Weights of a small transformer language model: biases.
Each number is 128 + 24 x the weight over its row's rms, rounded and kept within 0 to 255. Layers, rows and columns count from 0. Numbers have three digits each. The size before them is the row's rms in percent of the matrix's.

# q: layer 5 attention query, 96x64, rms 0.27, rows 0-63, columns 0-63
# k: layer 5 attention key, 96x64, rms 0.257, rows 0-63, columns 0-63
# v: layer 5 attention value, 96x64, rms 0.267, rows 0-35, columns 0-63
# o: layer 5 attention output (transposed), 96x64, rms 0.23, rows 0-35, columns 0-63
q0 092:138137134122143136107185155090152083162147128114133124125085103119073149147137130118109139158133137175115163136126152128129140141145182137147118121153140136135176154107145127165100098100113096
k0 092:118127129125129104131108104079147144126150114154134156163159072114141152136160132082132124084073086113123092087141143106107125150117153140142078109161117121130153123114105108110133097127141133
q1 088:159124130144121077139132140132123136132089131133128157182151114162124128148126132157107138160127157108134111160108143125166099171159121129136135136152120138167154065168168108143103096138151159
k1 079:156098125118125116119090195129142135131134110155104080088095100111153122145116118146141130120111123128144153122173165101145145121097096094109108102103103110114099168126156143157117138160091128
q2 093:128113116118147134139099186116106074095151102143161111112097144137118128126097113125151138075114077136117164104139093149094123129140154138122154115121159136147107109113147147141123147133068159
k2 097:131127094131134137155174145097113113135095140088146124156154117128083151073103144107154144095146139129108112108168108171138130141151155124128135121153152129129123144172096157103165157097133162
q3 088:149124102092115164138130127158129140097116114097167145083151084101138109106130114096134135061162106110164095100096156109117120113111145159148137109119111126148103123132144115088101133103144152
k3 083:088101116159105161117142114148107081141126107122147084111115157126103101088149111133136120141096105127133151102124110150138108121171063161134144093105119101089148144108150116129141139088154143
q4 097:155144117116100147145094117185097140096166135168137134130127122122165102149147088167134106132111124085178133118121137088110148118129077145116125129086089149117108136124146116109125082120132129
k4 094:125124147128133124094111154175130079136144116132142129145170144133139097144126108208114103116177159139112151132124119150122137126183137147074120138118156134115146141108145129138167167146141129
q5 076:127092118115112095119125126116124132130140162134140166148132126118121138126115162102118157082144158123101143090156157191094140183120083125143138118144128169150154118165140156150113172140109110
k5 074:096147075106085123132170135096172161094135139116126121148166170121126085122113133105105124134098142109162105120118110149138118126125133129143123139083110099147106136148145160177151148140130083
q6 116:145105108127142126152132158164146157162092143120136136106141135100136135120168168084145144196109148170141138114148185128172141140137157157147161138146132145151133150142103123149111155146134129
k6 105:150131140108092163171159108138106115128144131151118129162125110118189077151130123115141135123102148112181144126092116087169113118119111181148125120106105157129112108118168113108105128102128145
q7 077:122118080135113114145129097139119116106119161142169121103083115121116125156131108158091152138148113147118105137102127099158139153137093097102126169093119119096157130147127150060165116106092133
k7 074:149123158174071156109131163128116134124133117138097124162123162171109118147115090150118094112149151137120154146146145148128091102154115150134102110095116152152124132149077149122157111139181112
q8 097:126136142167152137132137153112154148138104142124127128159146129137108153134121169133125162171109178123113144121155122167125104160145152176139134112169127149118124163153128180167133093152168084
k8 087:102103142069132125141149094118177143116155145135125129140114087114149126130135122113097175121107110159104082124096148088137134082102147084146126130124105116167127085120156111108145127158129133
q9 091:145166107112139106137137126144151124175096152093113136121118147137116142171160117144162115095130129113108146122161145146124157166157126141135148133133148168167101170153138127162080089164163115
k9 076:114141140084152159129135111145143126112116156149163141144136105156173084086121155114127114128153095170132097072153139153119107140137106140140134132137069132122101139106095157110091156117110124
q10 088:147127080093055165166152133100138146099115125107124109134118084095157124103143125124162120123120149146151103164156127157097148147139134125131114147121098102152119124172109114147117099096106123
k10 084:145107097142120149084169145172129126146146145159183139139148128150135113170115124124109131138125116114175171118083143160167111135105090132133117166124136121147144106113118173107148110102143163
q11 098:171193125124171126142146130159138129121121164141104139108097117168137164137111133089112110156143152163123162143144152139128118159120116135148134168181163126160130101117102153135112142171136129
k11 080:133158112089053133109125075134136144132097097130116131093126092134142137145139176143169150096127113145151118144166133150127120142103092138128121120094114128139156171144113139128111112174132155
q12 117:141140146135121141134111114102144133128138139141119147152133133147127153139171175101126122186105133153126112153125163165157081158066129155140125121149144120193123159145098151153109141161110126
k12 098:137107137085095113110085080149114136139160133104146151136150125137169128101103124096132159120136144137184158157093133109141157175102115130127110117106118130157140124148152116117129166170173111
q13 101:130152150143153097165142171130136135144125150131126149174140148146139107117126143157139135148131162155069110133130138119149153159140154131202143128128156167144136170140131183127125110126164107
k13 078:116128082109114127115102113090164144089141160107082114156102132119126130119139135112122178138114099109139149102109157092131110117149144135120121131154108087141076148116147145065097121110155109
q14 092:132153108139088125119131153132135104129112151154122108189119092109096127093113152129149097143112172138090153129133149157147155109110136158146120102195119143124113149115114106148129184116161125
k14 083:139153106113162155113157055128152115084145116137169125093135107089144150154139125091129104096087105132148128119128128136126138112110128127110122131124087106184122146122149091126136129074138119
q15 074:106085103145124145135149137125098134144176135115163133091160141101155162109149132116133130118095180129131091126145126119127136164121089143128127104108092131118113111067147120110085122168157160
k15 079:100074140114093110135084099111091089114150169151147098122080128154150110142127090139118138125137163082109115126123100124137157095147156136103122156097121114119133147084144137117161121145107121
q16 102:099120142132119108124121125146097095088128108136134103143142141128102128094158121158101121089134126125068146089091097120115146136156111078103108108144131094093143148078089160130112096118145132
k16 095:119133157118163103128105116090172131122087126100107093143129122125091127125165089093133136141105153112109103138141161150137113109137187103101125140169120153152154153122113152168109100143160106
q17 100:120126099131100136123104105102097142130122099127127099080106135129154106070138065150099071087146104134102145133117116134102141149127096150105165112108125120122144111133134147143125130078161143
k17 087:110104118152123141118109137153180086160136171132098111112115139153045100141078139110142116120115112135152113140154127152107104110163157139112142120147133139112134140148067111131117118110108127
q18 090:128124111137108138114082093171102099147172136145147153149109155118164105086131143128108178137104091140173128160150136115111143142127148113172099145117127106105099140153125132140119119179120160
k18 087:123153148154148120145128175176145095121129119080102127128137138154140154131132102124111152065151120114140128112098099144090117154148122166131140152104144113119157107171144178121131151171138106
q19 083:106127155103108137099093167133130147112127094132120126118059139140139146149083126148084162091091117105113129119083101124122122102144119121118095111100099109155142104130154098077144135127144139
k19 078:171125119141164148123125133090145134145136119086144106165107131094127117154120087154101143155154159136111138133174106146128168100134099128148156113111151073080125108134100115159168110119114132
q20 092:121142095155140152127180157115149113120120104148084112165113177129095086141109148148093128129145119115112135120127136142102175176158154124103112100141165157099147118080125134147123135106140111
k20 082:097142145122148072133139123085166100110151141119110165157122111146104125112170130109142099120128119146108109105146156139119120113175152130124136194147138118146134122201134097136131096126144137
q21 099:154145147119159130120156140139143167162126184136128094152150121091121138175121175151102166162125133147131145138126149120152137143163126162166116142173131166154124178126138147136096124137129149
k21 084:129133123082138133136117112090126106137167124120135188138097157108203145143184137134119175114133111146157129102123152122140093134125122137123102116131098153164157119114145119136158140169114115
q22 075:142147126150105147123109132120169097109126105066103112134158122168115150118119110112107052137154153161134095092133125095149140131151093113108154111095104131153154150135135120138104166140123134
k22 076:160081118101109113124152146153109156197123122137117108073104095144138112140144127097138121191124098106155124157138137147125151151168159163130138125133117092148095143139103131117132127107145141
q23 081:120096126129098072079089165143157154122139144114123134139101088097162093131160135146131097083126106117156156137141141109152115126095108133110112108155081134125138115114111148103092117157109111
k23 080:175123097072147140130104128111122107104166110123123161106164123179142110132152108143149147114141142132164114119125084105142126085135111134094113122054155115112121108123137142143105117109100108
q24 114:109132138135156141100103177098141118134128113136125135112165132150120164151140073128121098114119140118070125120104117131057114131133136106131100134112121121116158112114068138089140096119113083
k24 105:147119144152099091118153086104172162174150125113126127142138087125107147120154143130117132162146146145135114127138143095135158112129165080143159167171148153133125186115106124156147124139139097
q25 104:130124158108108174143158144134127138187096145112086112140132115142145147169148124096142109151137130118110136157104105113147142152125086158162166149122103125142078097143137174142117154105161121
k25 096:127137108141155138142110095176107147146195144137130130111139140171144100137130119152131127106114126104157172140146131159136102144113103102123146135128101136106125146118144117079157137198113177
q26 083:158130094103097136139057127148147136112132136125135106111149142174174106117141143096134139092101093148181116120110101143140123142133125131121136123072159148125121113158175111105118108141148108
k26 083:107138125163109171136136157153111087122125108119123150122130131124134082097083057124126119105153117130160138141116105116112122119138131149102174107088186090121097139124117155110123137118131165
q27 091:146165150163131077156122133099143148147125060115113138144129128137116129108172127097118108136141116143145125162134105102099092156124153156116119094135161126118162128103093139163110170136168107
k27 079:121141156105147114133098111147135121144128163131141145089157093133111120109118147119159147128102126107148124114100204112117134101134186136188160131130169123136110148147124103161094101159133131
q28 100:178117108136131160126134144125091172133140127127129123130129116119137117144134151089174137140107137118188151161111137101189113168133086104139144145158101126181114151123143121131135124153171140
k28 099:103155144125110145115083132164096131113146133129169130119111134145151087116146132187136141082132149110178156118147119139170137143087133145080116119082113108120125109116129135087161145138120151
q29 095:106122108096074137132087137169098095088136144124105150112168139117155116098115108147120125095153135128180120143106091089128111138115148122124161152121136081107141102123181102149120116121121122
k29 089:131120115155144096143127160152103130155129139120108093103112142132117112095088118132117136141120087127106120140150125119092090113142147125094121131079184125090179126138117161107135161094111186
q30 104:149150116091140078098129138145171155156108119122120129134123097110109144125132180105106142193131146130099097097162157131148138180129127118106097133139156089170117129142153154117120133136116115
k30 101:134127132067107139122147113118111154149100152136119168141112133091169127181136134112115136137087124122177130103110125108146170100133107131149136143070090128130089129135133136111093115166158145
q31 080:127132094138088094099121132104124096107109107139143164101099157138155082079141161134137115124144127103157129122088105149119142111131100108127078153107118175147104110139103115165148138110088113
k31 073:120142112130127152107139183140177124130113114120111104155133131171108120120117134113122149152152172074150168100119122163106106146101125104102130139103169106158096136159114089150116157101100110
v0 113:134119118103088120171177128125140144128135158125192142145127110164118184135170102146129150131117156133113131127113100154142071119113153109133148069091132131108118127110112132139162133120150114
o0 105:142154141140134117140110118150108140129125123162106155154140111118115104095144157174143140198129094187141123172155118087133121164148123160138116147121140180113156142133150133138116168104145125
v1 129:148136117165104113157125097154182102122160143094172082123121110166113121136143144149125122143139119137142116173054131099105096133153148135157129140133106121115116159122166148139111140144109153
o1 119:128186143103146127106141146171121190111108114156110141160116134103134125114143119148129112144121130122098145104152137147176185157115144106104100133112155164163131115146119138120169118082115139
v2 104:102141107129143134155095107143101115184117142074109159157134137127119132149127131112090150108093137126135089130161083133120113144080173173110086139136098126142100126133117134135143154089125151
o2 099:130132144154149119100119104105150089109074096112170135122132143133132178163181111132139163142121126109136133155121141102100132139139112107125083114088117142112184160111111141151153126138137085
v3 113:088117110132087132142113096115137125123074142140144134138140151124113157071208173145141119142146129126125123128115130137154114154124133151131158104112163170114157085126131175144109136140115120
o3 111:168139148154106098129104136145168125142146132118097119100147091116095098151089113104133134140147122127163082155109108084126137169135100104126106134104135145172139105149145078105138099104135159
v4 111:133120134131108127095109108124138151147128149100098150143140200156143114088123114128151091157125108126118138121117116144118115150132104089178123143103154146183122169144123086137129144141072154
o4 106:111130133133155109142161143154121098143168104129163104090161090094157117130149121119155144077146142120112117099142144100168142132155095154157128152163145148086113128111123152158127085111150159
v5 118:139133123163104110124122139112136111141132133102137119141148123161159106121142094096149109077122062155158100109101110154120130084125128162108140100134122109147118113119078150151083126148098079
o5 111:117132130110162106127126124097120127134106162133129146132109110099070110162106126174139136144139161099071175138107154105135172112136102103129089140112104139106154107117145112078146112157133149
v6 096:162129116102090146098102119128130151078167117095139113115103106169106142108099099120150145109117133152108101134110098167172123132137129164151092102123150121122116121122077109146106131175155145
o6 090:118122086118153098150135118135113139133108119125106118165129101047145130105176098179105102106133152094146124138105145129106106124165139149115114146197107117125139117109151121124121139114101135
v7 134:096148165148131142114107116112124180105097147133143125142084156140141151125112116148137100132163052122137162151141128137156166123106120157120134139159130121118123131199143156140103149152125131
o7 130:147083065097105091144135156127143074155155120104145115151138114110123118150123129123127128157148173070168145113106149116164143136153154119128114096144140128156140117111103128112117105110132166
v8 112:181127157091124146125111104157102110095132160091082143121157145129094147107137162112127106143131130138150123113111153130096153164156122155115135116141156134135106178134136179159118133171099156
o8 110:146188092166120104126129155133132139144126108126106136103122126123155144132129131140108146090158151134135135106094118135110119142091167100103123111136129168112138093084160076149139055114134119
v9 131:141132133150145090144120127122065117178119137131126073136165135150109094100137094083140130113115111120177139141118147106096123100123130120137094133104125143160102118100084072123118134138112133
o9 123:079110125114152150117132116138152151139143117152169120143117102107127123168098130127127152108120126151052118080112102119097143105171100108125130159097136106106122117129173145114138113123132073
v10 114:125135116131106129129119133122132131119152081122085118138135102141140107174096134166094139117072174158140156131136131155097155137140144129123159152149120106128129134147162134089128058081112111
o10 107:116141108131102154123147125111088143115159129096135133093064182121143167102169123121133134166127127173126131137124168129125128123090147105137146122128125091116124128152087140152168153172106150
v11 120:160126125111111081116133141116141091123141121105095129129132138158137110128110105126154114151145080135182111114128102111164110170143089088136109118121147151176149155110086104150130081106102147
o11 105:106125152078156152141141113127124147098124115151074090066140160127093118138133114128115128098160151112103121076106145100159122145156086122120129152156129147086120135118171133144120109133132113
v12 110:154140094118147148129118134100109103129109115105061086126141156120145112101112149101087151135175121138129112143113133194127138130125129163142152139114127143191125127141155099147114116119157165
o12 106:160142156120177157146131144131132164172165083154153180084140107143143133156149081112131126095168158123144142133130134136115158122132163114104128144142126121129118122139096134147119124172134084
v13 112:155103115142149142125163109132162131124136134184159124135119109109127158147091091126122116152134130123160148129146106164110153088120092110119076138159120141076165103160175092120142123107120118
o13 103:123098105113094103122115079131135106132138152121150114128120160126102098075107168099129183109120117107134130083141164162142138177133173137100143144126107111131122119129101173115109162136139135
v14 096:152106088114118120166114081158140101151127112108133084113111072114134135135122109119107099112124166107114158144114140134131126068137140108146102131125146150080111113137193125132120093116127157
o14 091:106156112135144120126125091155156152135157084109156158121118168118110105112116145149089141103103164131140118083179110174138154192109132133143137135143125123149114123151084149101151133130118103
v15 150:074141077154135143114130150152127116134166131120127131102108134118120166103182136143150124147114175089122110088155112104096141119134141115125155132111104145165101105087161094152118144093137131
o15 143:162062159139158118134125119096087106115132116162141139111152119128157141140117120109127122123095098152096090183120112152119082170120108129137085112119130101138133103134102165136145088116115137
v16 098:134101117136142107090168121118122157086119168146125111108138102107157115134123107148140140145133189149165158156140152134124162142177158091136123107091130104143118147112092121158131170113112100
o16 095:130135094129154187158151128146123104138117151095099166142100150147134117130131139146114163126136057154112100095132131129127122126142140152150141138151148121098069112176151130104090131117150150
v17 092:115088132118134099146110101100112135135125099143103167109140122101091127132116161143116160135115171138130161114140096149087170176154071116138128120125099087122126140149093178112135136113150123
o17 090:132117063175125155099130094128128110116131140083094116132117132145178144120133146075151118143142094152144167155103137119105108121118141115127116133135123171084134111139109072162114138113133130
v18 095:103150153117133140113148110104094147154079101140091149100166109113109107111101105153124095118096151111150156098125134141079156104118082121136093147134143125137161146142126117159112162125132076
o18 090:112104095147091145109152097146126107136147154107205102121145138166153144145129131132176144092167127115114118144156140127090125112117161086141135157113124122080137107144131095099113117112140139
v19 135:115135145083128131136104120108116139126126096102120119104067118146151160128101175129125136137113127072079136155156134140128081088133127157120140143125103147087095099109129106106122130110107175
o19 127:116126132149122158139127104131163115109155122125108150151159080117150111091186104131105064144141151153148111113143143137122133148120118146097150091137163100159155135098104179143129129146157111
v20 137:157079079126140117158122110133123123117144136118165120101104120136113114174116147141162098085145118141116102157119167142116121075108084134135119144135107157094118099174144113135165124167144140
o20 131:119151124110134094107138145135134128094126129112133154154158116114129128107133158139130114079104145134109151062146088105115127155144167124137131093128119141156133120116096144055116161142082090
v21 083:145119121115129107119168144146143139150146133104161110147111155160149102110149117110150157085161114120118170156130128111112152132167170159127142088132154100189085137151142106127087132095129127
o21 075:141121108130140128152107144102112143153133126132142153110142108146153135168100124136084124161129139156101139116159124151122222118128109149164090090141117094111103108099085140160116120114116117
v22 110:138141120094122141125123149126107135148081123134125072125147138192170145130116136105187137118132135151116105148165140166096127129073144147136087147094123124137165134148122102142155108136152121
o22 113:120090145149134124140110121100144128127174111141144118110145111073125141132147111163118152115091168104086155107131133057098135109100171141097156132123135091111110153121141139102103163132132112
v23 112:130133110115130112171147116142126117119098106132127172133120125175116144152107146139131086153121074132136136175150114157097124124129121140118156092136083148113072079122112099133127127151125184
o23 120:125152176138109113105137133114144103102164138095135166160157134109121089104127134111128098191171144131151126093106158121142115164144153109138113118106144136121166113088132159113126129131119071
v24 116:106101133112160143116146114150073154127116126082123094108094130148095127154167134122140130112127105093160144106174163125110126067114095129143120161131153145124129122140172161121150144119152097
o24 110:127104101134115118072131147145142105117176130182155130131146097166141141169117181147101125135094151160130100119155139153090107149124138112110122099132141134156172150142110139090115102142113134
v25 130:112149143080112083129121158112128106196123099094114123160121157133147108095056144114109144111160089140130085136119119105123109149132127165149140139128102135150140163102107136123111140132126138
o25 124:124139183143140160125145094139163145140138121142109125145181144163133155180156086130157077129145145122124166136113133118124188081132102124103145132145113133106139147112130135140155134113146096
v26 104:098133151143178131164118157131108103144141145182103137164128126080158119145099150130116099111070120166120134107139120101163142114113137119113108145118129111114145137147127133138151068080118112
o26 107:118103131125116154124134116118152102173096121107143127104090182164091156125146151103167151143113153107118132118128124119124101121107106107179180093113131126133094143086121125103152169162130134
v27 111:114162161099105107087135144155083111115125145123076145175131125139112108118134143111141094133095075116135138103166108115144159144115124145128166137130159154167142115120090113114120137150076131
o27 096:120124139177109119133145138093136132157145152139153106114141151146123137171137136151113123147148151112129082133095138111129123114137103127149137138147131150130155123065189151142126057175144157
v28 118:149079163151114117106141158109121108096167110137142151124164101146121117109137101114140111099116127139127132139101109058139139131123145103125134118134144093138069135135102121122073143154077146
o28 104:147175087095121159146137142101108131133069131098122117129095142089165117119078133146157116140145139149096138103134115159113137120141102165163097145144137146175143105095134135158146121107151122
v29 122:112124119123124151113136094127156128151137121142165142151132173136135101133131143121087080166114128111089123085158132149110141170146130125167169106116148131104101128170116143132101176187126117
o29 111:163115153159108108117147133157133098115095099105165131154127092110119103128120173108123089128151094137154151152134128130151115109131134121111113160123088146122124110084134080170127110107114192
v30 119:105122118090146146138139118132129113169109127142124138179147132188093108118127120106094115134124108081143144124169108090156171152136121117162135136126156107134126187112111160108115137166100108
o30 120:124117132171089180053162115110134126141127118146141081141125134108131114173113156098123121160144136133131126128129100174124143102122121150122115136140106188102136146104155097146122128108125161
v31 127:135113139140138124160131131114146132128125129119117112104131124170094085096139127123123101108077141127147127107115126111093184132167109129115103061119124097168070130129137171150118126141158164
o31 128:122150107144148152124124139126140115114126137150129129138093135115169164128092159140133145143168117132116149166125118146118119144104131089149066131164136145096117100100131071112133141111054096
q32 093:135133165147091128116131126128082114153118088158148140111101189132138103142114116106106108090122136113088096105112160100160141114122147153155098096080137135145092108134108093145141102147110128
k32 093:121101122147180117134134148097166108168135101123118165093135151106116122152144104166104162070157134137115152148113119130166104096123113100126100144129135149097141118076156129151091127132126150
q33 093:143103153112112145159114124142126166108115138138130143112132087130089167116117141175097131127129118128081106127118130146151112113120123145145121096082176112134151090123121088066155115160121081
k33 091:122095124165142105100130075128132132112177141112119092177145120118102162123111114124098154114158101132142160141118093127099111150165124138124127137158083138117102132089181124130131137117178131
q34 108:107114119128181152149126131127142133155124130144133120154101119134161107111090153083153151161164150175153132086079143145177148154126100120162122091151113113159121106140140148109118146142138160
k34 108:147114121098122152112142158180096140120139131088198103104102161096157127131125121159083136143117139111144122119127112170162117161081098135102097147084133137114131147133148141127146150122116127
q35 098:124110143144164163116136130111108125092155133154144118118122116153125130072093116124103094122133134150152095169132118072100094149130114109146137144095151131081093090084157138108106124093118122
k35 100:176122140167090124130186120138113132092099090118134109142156117129100128181154120132118129177110099139115115144129119193125125119131150100112145111139104095114161108132078124144133138109148138
q36 104:110129134163127186128131127121135085138126118118122095159108124151140119136106089103139155086207084112139156120117119140113132122136158124103121168097131111129117139104132122108155146127167076
k36 103:130138127141133112164110164111119159176108120096119084100166126145129123088157107137097137145166083140074124122144149145116101129135153142137171171157140114100131165165145149131134121111138113
q37 101:140153127125140100138136098139120106138140124171152127129124114148165101123142162135141127076159143171158119153156124122083101089108101139155103121129089113139137130143120138176132153205132122
k37 102:092131125163115119096090146123098089114137111127087140103154167129136093116120103154134123149119144078146131135135125122178138124133107149087101127093142129097091114168124113139121151062125150
q38 102:197109189119132101120143087130096158154127133145121125128072108072096122104130121115091156121164129137114107104136100137149099112125125100110116137136115126122123098110129113126105118097152164
k38 110:115097102130104111113141129082110105129118120144146125151109110154157124170136146168119132159133130093153176161065137124119108128106135093170135157106098149137122117147153128125173148144172104
q39 100:171151096139143118095130150111146083131159142125148097131117131100137156147135120173111112203112126182123067136127139136128159121141150125162115129156143147128148123110091134131160132158118140
k39 102:106165132149146141122164103131149140138162119089132092117112110066134142144117165107139141152106130124115133133109144074141137088100120154137103082176100177134151139116108108143091109121129135
q40 096:136144143129082129109111125140105138093107126112117085068165132093133105134129119139091140150153188111143142162108155091105114130111172096105123148117131072123135136136109110115104099158129125
k40 096:128118089130159151141110140112156101130136105136177132156124102160100105141101135140128141186115142135084161170169103082142164136165081138153117112126132095109138149162136132144125141125107125
q41 096:129103175105125121116161107118146101142135145121117152141123098125112132139122169096131097180122088125148135134128129127166138099127126090148107102152124175118111156091075089124082099140122093
k41 118:158153147119123135140137092109108137130123086159145145077133116106210140154137124102109175126118097127193146116123124106147137146095117160149125110129110133149110091125136112114121118168140112
q42 103:139143115114134128182148147092117108140130125127126168127122124166111094132120077140153105129161123144118114085100101079096120113137140136160162143155153187113120148116156109107152092143129162
k42 106:090134139132132158091142118117138119119106134065112131103149130134132160149192104097118139143141153148095109118113180147112095127127126110144103132128159159152131121146091106179155139173138137
q43 108:117129093139109126129112114157113157131137153169141098147145142111128125112099116115072147124088108124120106131109118114117121114119103098136109122159146094149072112115128061116088105164085093
k43 102:156124125111123139103110125160129138110171108131135122128112156145151146154152098097145127129143097143125182159106107131130112099123092149127118095135095130099157098136188174126120192127111161
q44 091:087151121133117110127140135144105140141188119169127156175152118111119170138111067169143132131159141112121163132132127156109119122126104138115122097122170111132114149106116177126146111110154178
k44 100:135150120151136047077116117099117142112130150121137104141079115137103173112145100145139116142131124139095128128169128141107145153095175084124143125121138133149153113159086153142120146106138110
q45 093:121109096127088135128142134136134147144106109132120076090159111152101131104127106108103088092119114154140140139164172109147164149080148148123113125143121139125176144110123162126151163094175141
k45 098:155133143094119153171162096118120141138100164125116138144160171148115115103103114125137101133168102106126084119136074072122147114116147099139110155122096115140143139145131094163116112087144141
q46 108:135112151148152148128115153121138142065151126116127120141132140103116142046143115117078134096103140099125126135140169174147074132128138116098125098128114136160141142119131094116098098150147137
k46 107:150090117114115092118114138137116127180104110128179168148151103132119148151099130114148098125117075146157170098104112106111079148132133156128130133133110113124154114115120131141146113133118200
q47 106:113123123129133135103110118102091125065164092138138116087166106099140133096105101123123150093091108139120153095101071139133101124135114148137126103112121106109125121086109110150141117130071137
k47 097:113108142187156157090154164112126129129152161140147104118093117163110149153103129112125089135168124148120132117145109146138109116169159125120110076133171111113152095112127172122152108120133158
q48 106:107096126096095124151082115141140136146139135106138111177141139123129084094145146107181130121106130123117107113087091158155110120129159109138110171087127154109114156140092132106107147095162136
k48 105:117130103097119171142132135096096166125124141130127153116134169120120147154130137153139124068153126144130152069103131143093128170128132155152146104103125146132127129138120148056169154102148120
q49 103:147099107135131153102131102170164070160161123115098179120140135148131149098116138115125153113123116119120122103108130164114157126134143123121170082105164144137118097154108114102175162136152152
k49 098:144150154117132119147104144135129130154102126067087123138093132146108154097137110138063137115120126159170127149151106084136092126115155107120105149142145148123138154166107167078152116122130114
q50 099:094095110127109111133157118093130131120075127127167121123167154159117136142126152086111110133134175176095134092120130178118129137111108135140117117173138154135108154115093129100098100105128090
k50 118:130128141085086140116172106079101177132142140130122164143125096126151150128158151072138162129109122161123108111137137120169128136112093142160121142105111140100150118138179120158109145131137091
q51 089:088153123084118124116129136134095108137105150090093116148135098128136142131109152139084159091136132152117146154093146123134168161092122142141108142126119132146054119092112117137134076130122159
k51 099:126142122118094123139170118152154110140145113136157086110155178140175124115154128147137096141121129149127191108182140114143147141110098133130102114084129165125142105077161146127130117136152111
q52 109:159116148115132151160084117169135126103149162128149135153150122109122079127136136125133126159151152156139123166116146135152135151160128169151159125149097113174120146092183173120134163151140142
k52 108:112114133162105118128118125156107097137138115113132099148139142138126104157098123150114129159154184153150147098119088145099108150119064168119098118104151100131182132145142124114135177125108096
q53 116:164129128118115136147155158153158107120117152148122170121106132117093158153100113146166171121103124087112139122128159139143145127122159129189111127148113164108138174157159138095071131133141133
k53 111:122109165120164139123091099167121152148132138128166176155138124107201073121143083113098137129105108126169119113103142110113130125154122099142136134120122128165152111109123147101138145155139105
q54 094:082140101145108143109127097099133086141169125128093134117088061101104100120121153131111162152124155143097100107139095113157149153151113136126107143154136147146166170144149139151137125129102135
k54 095:122114183112138116162147107115150133111124175098128137119095087115144125154140143188148059170111120149141118124131171122138108149118130171151104102131143144147116140106151126147124124123106091
q55 102:127139121116140156112088145152087155118130137134116094137148159145166067144141109117125170101126129142156111151086127106164140093124070118129143128134123197120147123127141140165138135111158123
k55 113:114129137127147138151150139166080101128128091117133112074158148154113081116111115158142110118191120135113123118105107133129148138135110125130136122090174185091131099154129144140164138142107157
q56 106:133103133099058148160105113108141106130156138133154133125100134125196144139168126114112132095129129144153116100110131141138121145129098078150156112088110117137142123167176130116134129140090096
k56 125:133157135138147147127110188184070095143144165133113141113127127132138115118150090171113127112151155096136155137133103112112106106155121173093149120078136112098154145101127126136145137149129145
q57 105:143126103099114127107191100125160171113140118149111138102118114128112099115090136107112163155106127142174098131105103148140111112090136124122173122100131119183085138131138130096103148108113098
k57 109:142147144104117176114083103151111150112112142133130111152134119167178118120100154177132143108120124158144152158090108134157114191091101100122126092104102098121137113116142131095132137135145147
q58 095:170123136133165102107067125124124159092142180115175144125127151158132109146096124166092118102177101154147141154135122130115140118107148150116146100122129123109127127152128160167131104086133148
k58 094:115091116138143129132171158127137096162096126133111073131171115115102151111101147108157126143089149105096093150143085147140105145145105096147121122164155131148139098166094143113141160118125103
q59 111:148106166084172112127113127111155118150111111132147125152160100135107152141147103128140200115110159136129117131120166121127106129094099155138152120154178105146083126163103115171128146139126125
k59 116:107118107122084089114117134150115117143175164106129118130143119130128093145185148138145134115131142133135147112136118107180147104073134103144098110095084104146091135156124135079122132157139157
q60 106:162089113126124163151134114097071134116129118109140126140137115133146125102142160113112141136115112138139135121137146122112103102116114149116169109104119057113087112144142116144106131117220145
k60 108:130096084155073158140141117123101106167138120090140095161080155170135113117105098156134144113111148117151138144131099150136125118137122154104189136125135104146107098136102151129142141124106165
q61 106:140120163174086116128092133100084139152098100124105136167145138156106136143134137087141114143115138111128134171107138122127141116145122071158141104146103104148141146130098163107196120120124141
k61 107:166112095089157107138137091104130123138150137164140130081128102136119128113164139112087142157085183141137116084092133125147130120116094118141165132133133145143124130151142113156103079088145141
q62 104:144085125134140159109125146078153116137147088126127075142108129203149140140139130144091134118132123104124137141141098105189166114149104117115111139131131106142145147102172133111140142144107163
k62 101:178113169151118106109124146111134116150113161089144140096106145118113087096093132115128129138134157138099156113141099145102081083120152139110157091130142124087116121134111066159145127128115117
q63 097:098170136129133083141147129116143127141088123118075147121125162152149103108162131131092147129107120163130081121110109122162123121121141135099121079145149089104114084133133130149087170155149152
k63 097:119108140135128177129100110147118095126198112134124137115092147130126137125099168133138076105120140139138152172135142130152124144093132110114130206130113131104119111149095117142087154151145138
v32 102:111088134093081126118176119146117154143148127067098148118138143178107111129144144171152102133109133144170128149152116115122121121126105108174122148150132182099144113116121119171147128136118112
o32 107:137125089161112138123099151117128130117133137164168089125124111129167122107079125133104169124137104091138126147130169128107095117096143125104133154168121122096145134137190096172108094104140128
v33 100:164107118137099095163129132107133138116183146119140133127102168144102108133138150133108175115113162152110133169109150119134134148160127087117126063136106108148116142107125145066168131119119113
o33 099:132149097138138142120117113133121125136098111121123149137138136077173152093166109146120106114156069163096157073151129123121186152093127148082133128139136145113140143160109119168130124145132127
v34 097:150147167148138148207139113146099144085156147125137134135119087143082144165090130158157138164148139147171124121133134137088110127121128148131128131138094136137116128154160125134179121133148154
o34 099:137190135140138141087077154101156103168159126136078171135114117121121083116114116108136124099149112108185093150118124132101126167107136101146103123142137131131128111138121110113149122146096109
v35 097:144155133112053133131142114143119109117112124152162094098130127098128153124137147163147130128172120083093166123118119085089096152142144144160119142167099147116099127156120143111135138092118152
o35 097:121162123118086165103138167098103157095086118116067123152136142098106126106085113145119121118117127136166114120111126155136133116125120135192125125109143167157145157148150135115120100102139162